{
  "num_hidden_layers": 14,
  "hidden_size": 160,
  "num_attention_heads": 2,
  "num_key_value_heads": 2,
  "head_dim": 64,
  "intermediate_size": 640,
  "vocab_size": 2048,
  "hidden_act": "swiglu",
  "norm": "rmsnorm",
  "norm_place": "pre",
  "norm_eps": 1e-05,
  "positions": "rope",
  "rope_theta": 1000000.0,
  "rope_fraction": 1.0,
  "qk_norm": false,
  "attn_scale": 0.125,
  "bias": "none",
  "tie_word_embeddings": false,
  "parallel_block": false,
  "init": "orth",
  "init_std_qkv": 0.0343,
  "init_std_o": 0.00724,
  "init_std_up": 0.0343,
  "init_std_down": 0.00324,
  "optimizer": "soap_variant",
  "learning_rate": 0.00255,
  "beta1": 0.95,
  "beta2": 0.95,
  "weight_decay": 0.053,
  "lr_head": 0.00345,
  "max_grad_norm": 2.0,
  "warmup_steps": 200,
  "schedule": "wsd",
  "decay_fraction": 0.81,
  "decay_shape": "linear",
  "final_lr_fraction": 0.0,
  "batch_tokens": [16384, 32768, 65536],
  "max_seq_len": 256,
  "doc_mask": true,
  "z_loss": 0.0001,
  "train_tokens": 210700000,
  "max_steps": 6226,
  "dataset": "wikipedia_en"
}
Each number is 128 + 24 x the weight over its row's rms, rounded and kept within 0 to 255. Layers, rows and columns count from 0. Numbers have three digits each. The size before them is the row's rms in percent of the matrix's.

# layer 6 MLP gate, 640x160, rms 0.153, rows 227-284, columns 80-159
100:149129115141162171178133129128120117128128124123118095139159139053125105112092131142129101125151141129120126105135100140142156111102164115082134132184133119123160162129101083100086138116160130166143141135118112164142111143156104144116111144
099:115144133126135133144154133073080153148077127142082143149120156082120147172133113127111130140101108104139161159120119128112137164129123105120109118129101105124148170118176115145138180148153173149128133118204149165110134092105121140107113113
096:101122119130133198093110164102180175138138118099119136150136118112141039118152168110137160110139102128121118107156113157140140146135110123091082127131110139165082140127142110114144108105072077131154142113143097152132115105110122154099072138
111:074114135110101129156103154089156109120159141113114123131155183145158141111136109121140083136147115122098092125136145107092130165111063112120155120090146118130137125134123129155102165127102122137116136124169106135140077122173157122141168122
096:102100071107137148137123159157136165089151167103107125116159152126151092096136109159093121138146152073120141122119120122108114090143123154150127126125151126148104151131112131106163161122102147133145139122136109176119099118091131138118122135
087:127101109164127127086132135113100148155157131142140105139130093129123129134112148119142123134143125100128110125147113160139145163103104099156126136103109168179133120083150118103137110085101107118129136142138128135075173174178154095136122150
091:164105117110105112148123116105123135146133108150137155158135165163152139125142120122139143112148142156128151139131151129105125112140150151107108099128169100148114093125120173127135093127152111091141158164126170120115080144170124105142162131
105:146089117171138164111153091102149130130136178142144161147106153154084140159130145156129139169125148114135145082121122122116141176120117105156127154145158138122159150147118131116120124099112149122179077083125127121149126131144074108144159147
098:142145121114129109088123126099121141129139151136111112103167126113104134099118082133150143106090101140111114157197123125145113117113118114094138132142142115096109147129107112115079102100147136159108123136090070065096167149132089137088116109
097:133146158115125157131139152128097118128123150100111115125121130177128139090074144127120121162154083120125080114109091149150124094146145116136151112167149116163119106145130114132112128122099141136155183107150139160148103146115139120159154133
090:166134144101086140111092102108080140097172108113109149128159143126131078111132145109108091143110177140097168163100119132102101066106126152096137152149085166109111094164094138127137099142126158093177151097138108148138109131128138139089162127
105:120106133112142117113122126141098119122167154115108127123156142121117113114092092098146156166122099092133128134147114130163138154154119142121144138179116129123139147124159111120127092089099119117126181108141125139159085140115108141109173094
098:147116140096073159154138113126162112174113115101152146127084093118127136120117146147149160124053172155083165135163135108126180148103130121134127140112123147156138133162131147110146111126154120164138107115125107175149156130158141097104154107
101:132148131093137140154163125094113102127148109105110163174098120121092129120147169076108105111158110110158103125110130100118105169077101130116130127071153090125092112146124130129143152159068125076097122108178169147118060144157122138145133113
090:100140144098174125106098129148160118182126115156139170089103103136164111167123135148143216103155084124128161165129112138154110142128121139104121122113096141132117097144125120129080149156162141127173138140169123118115124155128126110108135128
096:182130123108068155120115092105132134123143115088102119150110127115091149123150139141101120148122124143129095116137118108116118069102064118135064098113098126080103121112135104130156103112122100130147127144115103148119121161118087126112138159
102:114142112144132106143148159155141115084096097126118111140138101149181124128179101112116164173096121129109136130167160128151131141132130124081104136142159093121151142132181128144126095114159143121100138126128133128157067106094113120122133119
088:122109117136125122087127110119095134168131131132180138135099165110120146142089093152186160157111081083075140144171132110089141100166114158103123160113102132130098150150173144102181143137137124136132145104162147164103134137110119138144132153
098:117130127140119107150158130100147139121162140110097137132106137132141098096162170114135119147141134163135171139099090131113132103167104165097107131112164126112087138126113106134140184155122089142135130154094111167115105121139145105148104130
099:137121115157136102146135180078117132131113113170136072144161128143093094133121164179105157100109142138135130117181136074154116126076120145154107118122150140137108144155126129122151139135141153132131104128142120087114113118143126095086115158
095:093155134116124098109093104164127156095155127161151126147121141147127135111148132108143128116130114122144126164126106155124141165113079153112134123137144137108108126109129143118109115116144123093081150117142093155132101129144148165121067147
096:129115131118133104142090086120128156137143170081145134125170147169121094139107179163133128131142146100140103125170123118153112160138132097127143141138116130113116150162135129128175135121097078111125157115125167146140109126149118121150113152
096:146137136115135110130171129144183134138119111066152156105141115109146101124134165048111135121086136128104103169168171142158125127141126104166109109115122113096142137177157159111137133107195113145165110107163119113149120132157164128111136128
099:165148118108132147116142164113137149142150136080072118161080181092124099141142109122143129139105092144169127131131159121126133184130128117101135143140141136135116171141154140144140149126124108130138121136128138122154155098133127116176149120
105:134095111104096143155155117109132127144107149150132138136070131143117092107135135132104094121119149146124146161124128139136141153087157096144095149143100128156103108109119135099161131118183115145138146141194170104135113089096116150130174130
103:156117092156098118151110108133132125135106111147174164120135091166109120153156108086146162136098105120137111103109098108124171159128099088124134105113095149100124158132137156165126134115097117132152146163147147130121118159184111106133149121
096:115113162145096098159148083149144158128132134114105117143126116109156146167128118176121137137136101135122092100103144101123145074102133182102086148129107148139106126132104106103154102116067086171134091118114124120123110129103153106129106115
098:160132146077147122143132160167080097125095134109141085148158171133095080124127138106135134092123107142117165104170126120135132136101162133130063175067107149112118106195120063148126150103160109121168110128161128104141111108165129117154062128
097:129139119153088176134056106133133115149141135122095134127118136116092112180159153130124114145131151175145120139149127136134094154120137154130137119128102113168122143160150133138090124080114130114087137155131101160136065170107157092174121127
100:190090111126124140132129114138152147102132127104105154112165091110137100142120154152128140113137117103122124150125139106146166141115142103148113131127100115154115105112104152154136147153153121141208087117101111160127170117157136174125110096
101:145132127132117123153127137111067129152133144166119120143144175097130124164124149140124102148111083145113067132119167107096125102088134156127120095147091125110121160122127143139125128077123113101158125116122149147154109121125107134145110105
088:136132102130108126163171133105139139115116182112149181088136163116133154107150119111123114154133104126078104124102154167080134126140118133122115126110121145146090101130139132144152207108098073094142160123142096126172127116137114128105096095
095:148088131102129146149147168110132108155119149089166154101130130142134088103162163073090108147161136173117125163107139143134155167096143114113130138140125111131096112110114122112077136144156105103100156125137075159156072141144086154134099142
098:112125131124138106151146108112107095129132118100140133141157099125142148129116103100153138129129152088162133147129149147147111126116099115105138146098132120145123150122095127150116088135111069090125049124133139169136118136102153114141110119
102:101132120096120144163167160134072128136125168093100152113153119128153105123084116135114118104125142130112141132100093125116109135130083113123128100173077149137152161137096123123124128116154187112146149132126094117141117116158127135148080096
102:132137074130132104140091089073128126107112162122143118138073133100144130109106154141137130148087141133107102087134133128114137130072127104177091149124182149117105101136101137175126111136148127159148143085094174114110154124129155155128102138
113:126142100135132138105137123139093137113156165092124123128132089136134118093176115105151113142107132147118122124137042153107127128115117087142109147158137099128088109157111123100135161113166100155149130092132120145174141150095105138138112146
100:124151147133167114133140139157094124136136116143144149105112134141135074115105125157118115167154133141115129108136140118150153134165122099131084110121124138100106146148131172105076144121121087083119165129109103104118156122107152115142072072
105:135121098155184172142088095154115154128118161136097143102148111163103125089120120107112181145165139093096130126062121167156152109136146128166101127119119106141115129125151122123117157157124136088116149129105117147124133094134138121140116109
094:148117135118126156101150111125084104161167118120118140125097155102094134136108108179111112142129151131092164147138149145081134182134128143115103154152172089104166170127162072081166127128137125100152147139133119137139150112122101096128108133
096:118129115122096080124159123125127142090102109132128143173162102104112138104108101111143126146124107111142131127139187121056127112143100158080095123106149099143133109164107162122167115166122152117123155130137126080121185159130134178140105133
093:116119118170120099146117112107122133157084162105136109115117097116084123183153134139154143121119139119135142153117118117110145156149127128117177134125140089073108087158112093117116119135162122150121120061124144112133136089166139111154142111
103:151130070129114119126148123079116112144149063110147104163141127185144138180127144106184110124088104116155120132158127117178145147150143139143117094135137139144129120122089144126114107111155128089120101146120122085167153147148111097143100156
097:097114119122115130158117107124108100119071137095118100135124112115164110129147133160148145088149154129145098082184120106137135124136093145140169103103106142132120162128127100133136163107168107135124181092149123098149105090124124121164098119
105:126142122127149139119162080090115131132130094124154163115101124149103129126123120125135122166161146136119128109147112141144163099133149126132107138073135141163097170117134103112107089142113127157142101144177115100120126122117117100119146154
098:118100151131140116105126123110117162129114131123111113129137125086094117136111100147144122105102097066083118151160180083128153146163136113118123124167119155107133118107111142137105119104156152148107089122170160128121140119094101129095135121
102:099092111099127163122142130086119146132169145088121137163119102114104113114119129176154105106101113096125102161138150111137185099143146152165104138090136122141111093178114127087118134097156099128129143067149118097132119123102144149127112145
094:146138172091101136156135150155106118095121156122170119133147121110134130130113095157118137183136133091106100124132136152114125091171094125153147113099145146155129133128119170136187128136149127146127143144126130108120108138102146084163129140
107:166160128174115114141106132133116125181142122088119126130182114141110136166084100130132126195157153124116091134141139139139101146104103102096104091092141145121091132166161127093131121088128122145151138167113144105140076160177129085138140103
100:128153088132108128123147123148114129072117137104142108139115098127140109131132165109144123124158168139132134116135129134138117125150137113111151112133133108148111150119132184138145110134145108128186145115131086126115137129122124147119100110
101:137125135148156137113102080142137150101143124122174113145113127123163149151113137114111107108134136115148117104129097129111123155107131136078133177133147114135120096104109107188115129080128141123107151124137133144129118124095135124098119121
105:073127104118137144111106163137126103140106107118152151156111126159129094147145136143126120141132101123138167083138168145116136092148143123119133118079145129130140115124096110106145113129120141092149103110173146120179149086161119097143132124
104:156170174127156152163116141130129176115130144093089118108111129118100124115135127138144157147135083167091151170121117109111098063149141156134154171140167124140108121131148106163096138141118112120106123131143071117170137110119135166135117164
098:100155119090125163127156132115122144153133098082073124102091111095089121103094152152122099127129159139166151104160102129148119125163112116133077113137144103144107125125127100138133106088120135111099134134145153117101106102095148183117136121
094:117154125151113116148135125093090119194213140127097119143126119110120153182130094126115175144108141108125135138128166113140158137157122153122139099156124107147112179136158128113121152138145101105177142087141119126132111129092096101108179122
095:098156099127109097119145147162159132103108140126087133095115142132162134162155074109118123133123155067122171135089108119088155093106122109121119133112137120141135130103125137091164128112115116090122127111121155131149139115158123146125106134
115:129084088111132107088162093158119119122138160101127145151101106128158129147169147185109115146162108120140149105136102126103184099151137139124098136139103106142116141134152154077171144134132129134149113112165112116141143117133120144143106133
102:142140129152120141148159133127118167143100145137126147154143136122081108150129125139172140155101163176109148118087101129101114135134132136106147128128160139090131136163149101138138087143131128123138156085095131190175158074114153081113084143
# layer 6 MLP up, 640x160, rms 0.146, rows 227-284, columns 80-159
099:120108130124149141124134136143125168150116116110106112105140087105143144101131131160137134129152145098101112110153152101127129126153141135087124111141097115154136146168103151150109100148146107167123122090118106137136143149093102123126136124
092:132111082126171148102111114141123149133143157143107084122113100132115121083113149165087113119102089097116098141147146125160110100148127123166114145131104163127116168119130148116109093148140072126107111153094138108156124130102108137122156143
098:167133149123119153147133179132146160144149120132112129130137123150182045105143148106119150155159109155141158170134147141137139123105104140113103110162132138115123130125155080124174154108122139119126075080110124116129157090116122134140167136
106:087100121125092110138100113141198137141183081135124150126145129113150123113127095170134101140175124124125088101143158151122112163103093091116164115125109148154134141099081119145120160160147118124158144087128092159154075110138169096117117122
100:114107119138149128136137131133121127109081155135106111127148110110152117143107131129121116167122155135129130117091156151144121126135119112175114117176169135154106111095099162119124147101128152124115137107114141098125137146145154145113121095
088:150116136126139146168138114121139117127127110128089116145117129124134139107162099145126170141153143124160140117111166148140123098151124146108115121134132149124107119154140146125145104170170133119130167116133064129168075108095132153164128167
092:146147160158135135092102117106105119150166096098154090157112093155166103125155101146114139162107144144116118144131120089134107116130141128128117118178120115081109135094120115106070144093131155141098098137155098131155097096150108116112132102
108:147119158111098123151195169125105121128121112110146135163121177108114149182140116068142175133129113156139135120129121156141173126148143145140150063118153113109151133112152084143079100108110130156109146113144144122141099131103129130116119129
100:125124126159103098132136091168104087138076116118130103153157105135089138169133119109083141144119153137115104168105135138089127202136133126121134182155136157117166167127137072094112119130123114145120112143140146154133123126137123119164104133
093:120114151103132138136149133096150165102119151115159118154167124134124138157127074177140098102141139117129176087150128146114117087128097127099152164123099158070134124130134165141109151120128125133157133129127134093104135159141084113166145118
094:097127131140155076173143132162093135137130133144150109116139099135118117109085109150145156149145124114138068095171155131133113158138057095098143150109146173144101141143166143167114138119113112149083112117139089110090138188145118140143157147
104:150146134124148152093113106115141108133122134143151126116124146075132133139106096157149153112090135120116090100122155136135144122098132073118076119119131122149128084083100098102066102131149103126121093138145110099130135095129171104171090118
104:139085107123121134150136119117114129144084103079142128142150110142115082195122157171128110103129109097114117095121101079137119090112162130142148125121152132069147120125121141115142109101104101112129135108115169103126111131099135146144114140
102:142139112162109104074095102145132166129109123147116105118144171154128135131092089154132141165117186138138113086099176130142101142138131116150110121144093119163150090094159169145126143141155106150180116114082117123127174098122127073128110157
091:124120143118117127112156151135116147119129138142144129113129095141108138153094097115179095144093169110154142180128152115121176090111143115147142125133135133131172143157139119130130163094110135114131158130128131151146101116122104118148100108
095:144150159119151102171085094151115121132150133141131136120091104131178112114154154125111117138165099144097155166151135179089160126135109145100146155151127177179148162132110165116123135142149105139100123137137098134087142146162149124125126164
100:131149101141138078154147125107181129112104121157112101160128110127161084099158147142128120156129129144117168130131173116169136112105141109096166139104140101121137124130137153137141132102121117124102156127130118094113088095094099119133186102
092:102142137147128144157117169122148134118154099132097109157143111153175165142160102125126116071158152111116125097115094131138093173127173102122108081114143138143118102134089115145131081143123103161189153145111114129131081127148136135055077086
100:120088121134168103090121127104139106113110128141157073150175137145113145171094135162145137109129158106138154124130145201143132093101144153111148155141113126140185113124149132133137121097112132116129113130166155083155150147131108129131193098
099:095101148092103101103125110125130127169154177116136114117095086122149123129120136111129134178080126155111109149164130174110120160149135094112146134121118167153143128151082102139135155099118133123086128127154144125139143155075140130154133114
096:134126152153129109182114124077147101168117161134148145119137135119173142097145110116128108174108150152159130100100139119081104096147126104129112074148116106124162108093125168142116158133069117097115102140160129134164140101128127092123130139
102:115114139156111125134139152129112146109112110127138129113081072151161146125139112126153144163083106142107145128129159098119167099103118155090090122113119121173091119071144102163112148108110132171135149140114111098105153147135096134103134144
091:101114106102218195126122111169114127138151114142088129121134090145125145128120143123142118113136122142103119114127166139142101167134136125112136151136094133141119161119119127183172108122117142132122127138084078191091084112121148112096122162
096:136087098136125112122130123096112129169073135176129156144121143160119135093129132192097153122114152108144103140115153140142134119120116130146106108131141120106113133125117117124121112133119123130078144125146093128134131094123101109133149094
100:164088132134084151142107146114112152165139120136132146107150160138123206130101097116112155125140156119111154136110166129103132082154144134151130132141151123127126126138151123151106131112142135115140132093104105166118111096163137186168127142
100:140185123129142123128123124148103102122129105138157162116128122120123145134142131132106180092144086111156136146126104135139147140141102142180135106163108126079161156143103126148112123154031140152167139123118133145120112139113141109172099111
097:085107164130114108099146133120137123118116117097090145129140108184169099104098158123159125175134084144141089155109128134117158067135119120122125133147108146093093101107120121130168090133114106138105115110144103102103076154120173143129101150
100:141172109133120121187149166148104161124118170131138131148160134154111145127138083113121129113170111109146106125108132108138101145156097117122153134130113168138138139151107109116133117100120110097127134177177115140197134083171112106133128137
092:124144104159128145076113122107119116142160090126150102108132118105146101097127117160141119096136157156154145138181100131114143104122156140111130108149134113137139152135157064166130122157154174129156079107085179111144135140147094136136120112
102:130172121116120121114169132119113101145144092138156158142085132148121136135117109111172140108126102102137168159153137159128103100129149110107101096131135146123143150095100105104169115145099125167139134111097129115092093163104150122082141152
095:161148125119134136102119107095142160048144138085135113124091090171106168129130121148159190159151132169137158159148136154123095120167121161124121121110174123091110142120134123160132130130153110137115161171129109109101134186123113142125113110
089:135157087113134133170169104133104148129130128125142160123115147139098138160147151090106100118155146161133105120102144108098115162130112094150135128118159144081087115156101102111108170121141124140129144133108165171157123113142108162135124056
094:128148130122135115117143141121154120140116110120083100163127162122095110149137133146096143149154099128128137158125128140098092107114103140119153134146113128134146136103078104134157098110164091133152111154183127106155116128142096123113063117
099:133158119131132116150161101156111111110192136126148142152165107110116146114094116095133155138149137135124128133152151100152110151137136065154137153073152160148150153098093122110115140092106114142136110168152120133128113201118137064108123135
106:147135117182133119115155148101168085162109154094168157164149138100105128137125120138153085100091162114142117133109145188105202132101138118078093137112147142130117098086132129127145118103141129157149124196136158132148117102133149118118109140
103:132161108161091189102088153114160134134137129108118089116110114105119094109106124166141119142145145141156137097124158167112162159083101132143114124126155079122155115153088169129129101121136107116105162123112179109072118125167148165133092153
107:105110175072121086140137147148100123117126151097100152181107132123144176126132113122153156144115135135079157129103124140088088085083163107128110129126105138118152127145133147125114140088094116159093116133136097113153152174107127129150126119
097:116132154122136122118096107097108171117159117148165150093120129142128126150154120161112141126131140169143157124139125115080134128077073140111139123177098149164098121094113147148130121119129142115124150128142143113155142162133113107123124089
109:146116144161121105124095090119138163130188088134118126134140144056134137108134112128146130147103116162132132139137115102100130126097103103112155153156164139134127093065124116139099140148113104092133121164147134145098109137104095124135100169
091:119154136176121129144142142146099097166137085097140134167156102135151118137088134071105128165143144156170185160124159139144102117144093118153138142111129085150131138138148143112128122138123053152121133124087160136146175113112139124151120107
099:146150095150104123119116120166108146088138141180133122124135113098135107122144155103137117131083087134112139143138156139130102110160079100078157141130156078146174121110176119135128139124120104145154119111139167139081145156127130136125140114
097:117110176121129114129129168157172100117132099137143123123151125157125117123135183105117140103123112151126134071142137123123125147089120120126134073115117135120103164147120175122143106114130138155101090119097140156178137118117124144088147130
105:109143120137144152156092115160107155105177110120116152134120112181130110109106111101143107153133159131140125106117104128120081130117166122111077129116143150167147134132101114143137134162110133109147134122132105197077102126179074137107143137
098:088102127123096155173111151067143119147138134120076128090169122110118133122085110142123150104105121120171141101129154136117140109142105134139117110138149141127134137134091131154102163102148129126154140150093097098150125113103144171128105090
100:141166112153166150137134107089125148110108128091126144129128157139100132157160109139122133129157127111128125116124126123109121086111150106112115122133152085093085096111138097121070136140140116129158146091121071163143124103144129135128105137
096:107138134151105118092142158115162165139160114135156117082142131096136135151101120125108164084096118139119150151135112121102132117111139099143171118110148136061097143119152165184127121129144161115123131096091143139157163158150105070101141105
098:140148151113098094124114113104136100120132130086149113173143130121137159131129112105102126126077130116147129140087124133118162111155136133130162103146139104143173117121182109118132172158069118125146076126120137129117108124144156108124108103
093:162118100174156103141154103097123146148116093114120116138139166173159141111153142100119119104130130167129140164101146132122094144123193137107075162133107109106152142145104061103102102119154137119140090134123128161111124119162122139098093128
107:149110174120110131133131113106141193176147098121124201101170103143124101102140112138095143151120156112096118135146148157107101132123112141119119138176089105140099092112099089138157106083103174120114166132142173117111109108106131141156135126
095:102132102140105097118124125145118113112096128113162141140095140156141134136117139107111142135106107133125152152166107136148096112134188116100133115120120143143190131108121166093126108133096121094111085111110107174114116130115117115155123158
101:150118094132138123110110119117171179118142160147106120119145112121138139151133116120091186141110132086082125158115134139081143170115104107104098150097157164136136146147137131125137138143084142130144126110136120102086143136102102129166122139
103:138152154111115136197132110109101123110152128142124172179154147155130144101120151079140128094133116135144157100118149073170089119125109101068136147129169101112083094147135154114103145138120152124109135174129107127162142155105138115101125109
101:149127136110072151174159133149159139126119162123160112167108109159071113139136138154115138083141118171081138149136135104107104118129108135129162145172127104157092087094115115100118092130123098144142143149105158102115118145115132144087125111
102:118128104145120168169137120148122099188122149140111108102150158150169094118158158116132124106106143173110127141126154131144167132090084118152188112149109152111075155086185137120148143161163137152117131105120146136135112148159099097164114144
091:150117119144121141113107164135063111139112161106094109116122091136116155132132121184142189119148134122140116149155121107118149135111121155138129123183123103133131150074157122121125123099116098112132117158106101145137144094087144132095148133
099:092105116187109164149121102133164143150135096098100109086084111126114145138153104143096106133081094124098111119127120103122158088136144178163110132129138160122164120149117127153122119098109151107095104156161168096170149111115105127111128142
114:148150137119140123118110121141097141153116168147146105089161100189090154086115101063088117154171097110160109148126105156146157110124144142149097111133164123131087135129104107146120173112164120133126131114121160102135112081159134104119118130
108:166121109155121137094146162120156084124110153138169151141109109120124131140096160093122155107113094112116122119100144135103071166194102137157130146170151120162133103129120132101158150119115159116136145110169114167135123156120162106101148133
# layer 6 MLP down (transposed), 640x160, rms 0.138, rows 227-283, columns 80-159
100:161117100147165172115094123136108121112108152156150160116154144130124111113111103121127139133124134121099125102145136081162174116124153135069180125164114114128142186115156123090142167138135126169131148145131113127131112142142140110113129135
097:118108122152115137080144183115120117124143076123130115160156164152099115132097104094135103174112156127125102082107128131125165107122111110131152101147090152106120149119083145146127117105110109125082148141112135136133128118088164127123105127
109:124141156115108121144143094121157123085107131143190105113158107109139071137118138116116166134110117132156120126091166102154124146156127130129148158156114138127121129084117120098142164142144145154112119116088134090098176147118153100107144154
107:090146108154111121154144107117103089158171113109140147147157139123084106138126120114124153109114139163098129095143132133163139143164122117162137115128090131099115118117117145175141146184104161100157135131132174129116150115110125102113144130
097:114150089092106087098171115132107124085126138131093123102103142161083118106105155138108109125174121108140120098122179099162160115136129126108116100117109105103172180130104112115116134098102157158131117100114164087108116147078179111121141114
086:143115144128090115121107133122154129102143147162115124145124107116131150121130155110134113125123158114157103109091144129168115125173084088139183129122125126097126163138107125130153158109100095130099126115088115145191104122122164131134136124
093:123143076164111120095074170108129171152130140152141137123153126169130138147123145130110148109083152104089112114134111101128080070137129106132130127087121108113142087106159118110148141100165181129121145160142134136118140102153128089162097136
103:163104119096074151099131129107083146114125078146175191178120139109156112143136124101143146136159127141125134133123113124138135113120132118182171120134111120152102097106103167039095107127159142128099087130158111114137118127102146160100171115
097:121118152130129092126120130084142142129162134128140145103150148145112129161171116131148107113113163087121123148206196095131154148096121149127138137125156160143120114110165129159116114119144125126124129127129111164177125119121128182124100146
095:074136133127140119187120146095153117131141081146093154094113146183119146173140138103176138105133159095139136148126129103137122093126152114113102108112121074093112101083137146140142094126169104116138141159132122098138156145143117128140061128
100:164106164123177130129117094165130124121107138128136178116142137163069161156128094150184090145150115117138142141117107117159132140117109097151137084104136102113114113145174114109119136097131125085125125094133190163120111155091100096184152170
106:123106104100095143132155132077120127135108119161129159135107152132146134121088139125093140121152104134120123160161141077109136127144104144122118118122108139131077131140160144115089125146118163140092126092091116128117181115142105121158126125
100:103177145134126143156146115128135108144118162133119147158135106128084104146155140142125120106151130133137136101134070118092097116122123143188136171128129130112095155137137097124118103129125159087142150134099110101118143118151132152166106169
100:099098175145137113116073111098131142137112130132163124139124105122104124101139094162104121140121101139102140126162109121118168151148102144088156162115099120133107125132116167100073139127106057109121137165120147120165131105161126101113168138
092:140139132134106124124158177145121144087098106117117096112112096111125200115114179071168118127139133107125123164108123155132113132115152162147105124110109134147140154120127120146138101089118149141117131129137159113093148120123124127203110096
095:129147115155131105104133165151112157144100074170132106124138137139149159136088112144137118103081126076111133134101123094169166116136107139112138109138110094092136156138109097090132140105152109119153134152113159140140128118118116083117161128
101:113106117111137145138169162116128095082127112177103100144149124093125107164102136120109135103104106096157115111144127156127147115107118142106097168120138167142118084089129162100131128197150133088137122141154160116140108151106119090152111110
095:116122118147138140105121125125094107131134123147101104153086169126162147111138113112153179084115089090105154119141092127105095087128127090105137101175120114118083097163094123148161142139126077142144136117176094168153135118135088110123151103
098:141095081144184144084131169100144101114104136105139101170149112129137125119103118100141108113095144096101130138150111172102089106140160121123110130111074096158190116114128081128116160175097166146141108118144119118121121151126127149113162096
101:095120121167123140122144134154149096107131135128118123125116077115171173074111147105116109113120186103095119123165130114111125160152159157158101115118136171108139173127127107109107095151156102112123141133094113090122134151122126154129112151
100:159101142133082123186143123119097151155100120138096154166166072107118114114135151121118130117080148135101108144114097113156131089135130102143150129159148144113130158151135107133113135106106169127088105142110131129138163106159116156108142133
098:122106119134114160144125140174162075116111092118149162102134116155130149129107111091124136141147086079110140169120101108133109085128151131119124124112167132144083107115114118168118095093103143123116109107142126161099106119147087115126125132
093:089136132142120113147116151122141147080144127137173140125154120133092115118084135136089120154147147138106159123122138106124153122148113117128121104174136143124101177119120113157138133089108118124133166138095119120144091151110094111072101122
100:113141131133140123121139106111101126133125093142138140164112149128125128136167098050118156146080132151132125112090155122102135152116164102108088134097068167148103154141139132117135166132137122150163167110161181128152164113116119120133127179
101:129107062122131089171125117114150111144124115155119099108138101124131090162142142092149100093096155121118116101126132157137139124090109112122119139126128178108139083137109124104124119082090123144100111162130139108156118150167117138174094100
098:123116140129146155139099088079123132134102160133140107162132137149137127126119169132128126125155106127149095109144142160128114112178158112125123125132087160150096167132111113144127111117087107110097107098112135104104122190092148152119149158
102:111163153141156136091133149138124126159157184111155164180134113109159127116122161118118141154137111134196153151119080112118135122157138134158123131127136182086110135134129146098119130132124128131114088133148147126151127122128118139107104124
102:090138137115136091096103153119138110081105049154140098138124137096135125144111125108136130098157130146152166134178108133117131091119135093117152093111138124133104118111151093156102157123167113152134118149141151154089157107118116121150120119
100:110095126152145118137127136147120161158196102155128111166118130133114187149153135104144149175139099135123157126087138110152112111101123105164119119119108126156102108133151151108108154150155175153155136118101122132126158122112177109110102104
099:098113145141121113116112129103152179114095169105175156169155120118133108158127109167118115140118146154118150145121125147150162140132068113143107141137133151148120140088086136130166127114156152121186138136119157142128139109198147122118163089
100:150106136154121145113132100161136154127119136133086044138126158108132058090142114111151125122118117131123070155144099098088102147075115150126120166180163134112119146135149166095112164109121118142161118106116128110090173126136131170150115128
095:119136112117124114147101133111150091126155134090176187113091141148189134148127174090135095142177116138112125130122129102132156131128113140126108146115116101098074110143115120147101144135124132131095113125151146105105148115170136138141128080
097:124141129106125070129139188119131173103144149097143114126091149092115115153126144101172133086113150156166146131127129152132126133126167147143077178080111143107162150145162142157107131118120181130117115093131152128094120115121147073129110137
100:142146111141170122168144139126073133103143159101137150156103129129150175145127123119156094121106156120104137130169158129102108148146152109103141142133128145118114117118141085141100143095098085125144143150147132124109103130160162140139134138
101:120112118143155152150112127135118150147112143078081117137135122108152126086120166135141102124127093106137129136139129120112103123149126115182145094131090137139184099138096128071102135108124129117170163098146121110103110133101100071133095116
102:127128169110136125120181069087145143089106172138140098106126115139145103111175152125126113123118135128141165141126178176116142132095147095171117135147168122123117185135104134142093170089132133121143157089151144119108147101141108149130121087
107:110173124095110122148108132145110123142200101137113141137088099176148168169076128143148135173105116127079153135171116107111111149126127132128072125131106137095142148121127131165129119116101161121124085175145115100128157134088142122131154102
097:141115092175125085127102127119118150111128108102112141108126130132118150143140132098146158114096126134113125162156110142127131162073106117132118118186125101141146163131109107049140150114139132141152111144118153160167155106120088141110113131
110:153152176127112147107129120061121091120137124102139121117157125115131138136138099077167102130122140134121130126126135162136101129130141143114156116119135098087124109149111093102137121147102109145142111113165153115162114173093114124134151125
094:131108158163091154161142159149153143132082113094136157199129135109096122118116150138102106112098127127162120106115124141104114127208103182147152160137134104110138117092149139129180133101136139151107158121118109143146083096111157136106119130
101:124130135091121136109107115151132099155108101142133116130184145119148152121101088156128119078159138119110183124195121119175123162126104128127093141138125130154142154111106192128120081143155148115120139145107126142106113108082114135111141099
101:093124170150129129118131140094113101161131141168135147117107123124152108170132122123121184120109147136125153204147142111122163110177126127183141144147145136084125199130095124133132132146128179155096143118132134110085113153135112153122122089
102:074129119123129126126112120070138123137142117110159117124136119186157184116108102138149158143110139099142073074074091146098106130145152083144141092124154124121142137121152153156099103142073123112126115096133139137117132130162093134096077099
102:116115152049104124100176156104127148171174119106068105138090134114112134140140135128179115112147086146157120151081124130157113119106157121153065165139181109118128128142122131127103094109142134147142113155095131163155130139131129136146150124
100:163161164140152173101127115109125151157124105164080087160157151121126140132164141102130085150117142150180097101148127126112112121152103189132141090139149109111152141147086137102145179119129155124177151102091080116121103117110099129104121136
098:083101126154163138164146135133085087115128131144083096126173106149159138141115131120120136122166133109094131128104114120115154102124136145117154151134115095141113130140095146150099182108110187145134138154108108134128101132160092105141123160
101:115079100093131142116110146137093158150151156094143149149123110128113122130129130123113110106144103110160156126099088163145119115102077110129153112079116150183165078142115080109129141153149133162113116118153122109110087097106142126134141118
100:119138124097106131125147139126135111134123123122159144167094137104123068120111122135133138092122100103110100115098149144133130083137126113124117098128168174167138115096104153191183146138149117175148144134158080129120109149112124084135144098
102:103111135145120139126154147100123136133139125172122146111165108119109167111104117132093135121127115121103126102136164102080101102105119155135134114104114122180080136129108125137078096121093146140105117094091112151115102167142153166156120139
097:126101108145146142170195169124138129118161118137146135167103136123147078118143141154112139133156095149168124090120150142125121127136119122097146120162142153139117108150127122118131140088099118151152144120137131100148091116118120142177138140
100:132137147090092158116149083119144120143175135139158128103097128099103172119145182137086094149161173124125128096101154126131133132171116122094133092124117165126118071141132151104102157122124133108150099137142105128130105149124173120115127086
102:159156103119112092103142113101130125113061146138123067110105111118121159114118143134134127116114114113100156150122121155128157110130106106154092116133146152134108129118104112113148135134088102154111163122118124092106097079108119150145098113
100:122152110148148151123119141110148171151145141162169152103099120091144126158139131129120134112131081110164126135143123135160099122137127145094107133145150130108088118149142154082118144101175142109098129135118158134133147114128091120156115113
100:122142119195136132118173159110141125142084097115152106092144131102117109118154123095131124136099129138121127141118156132133159108158064118096070131103147102140102135123121122104095118107143171159088097143121123140146087097112138139125095162
092:153096174138132136171122091106141166109112121166128166126152128115109159135131118090091099082131143113144131157096097144130116129116124096123087102135136158110148098082138111168137113148151137088154138164108103122121158124179118156129151150
097:141082143151121069150124120132117138140146135115152135168121134139142092155142115130139144185114138130127153130118106116154126153138118140118094147128085142121157116152079151089169177160171137159121151120136132147079155120158124098097156114
109:150145160098113111128110136062153109125107135120122135128163154141133132112071130130164128113143127148125082146112113133101131150102125141124102101149172097134127080142117159138100147106118167158114120116149145138135119155148150079161122108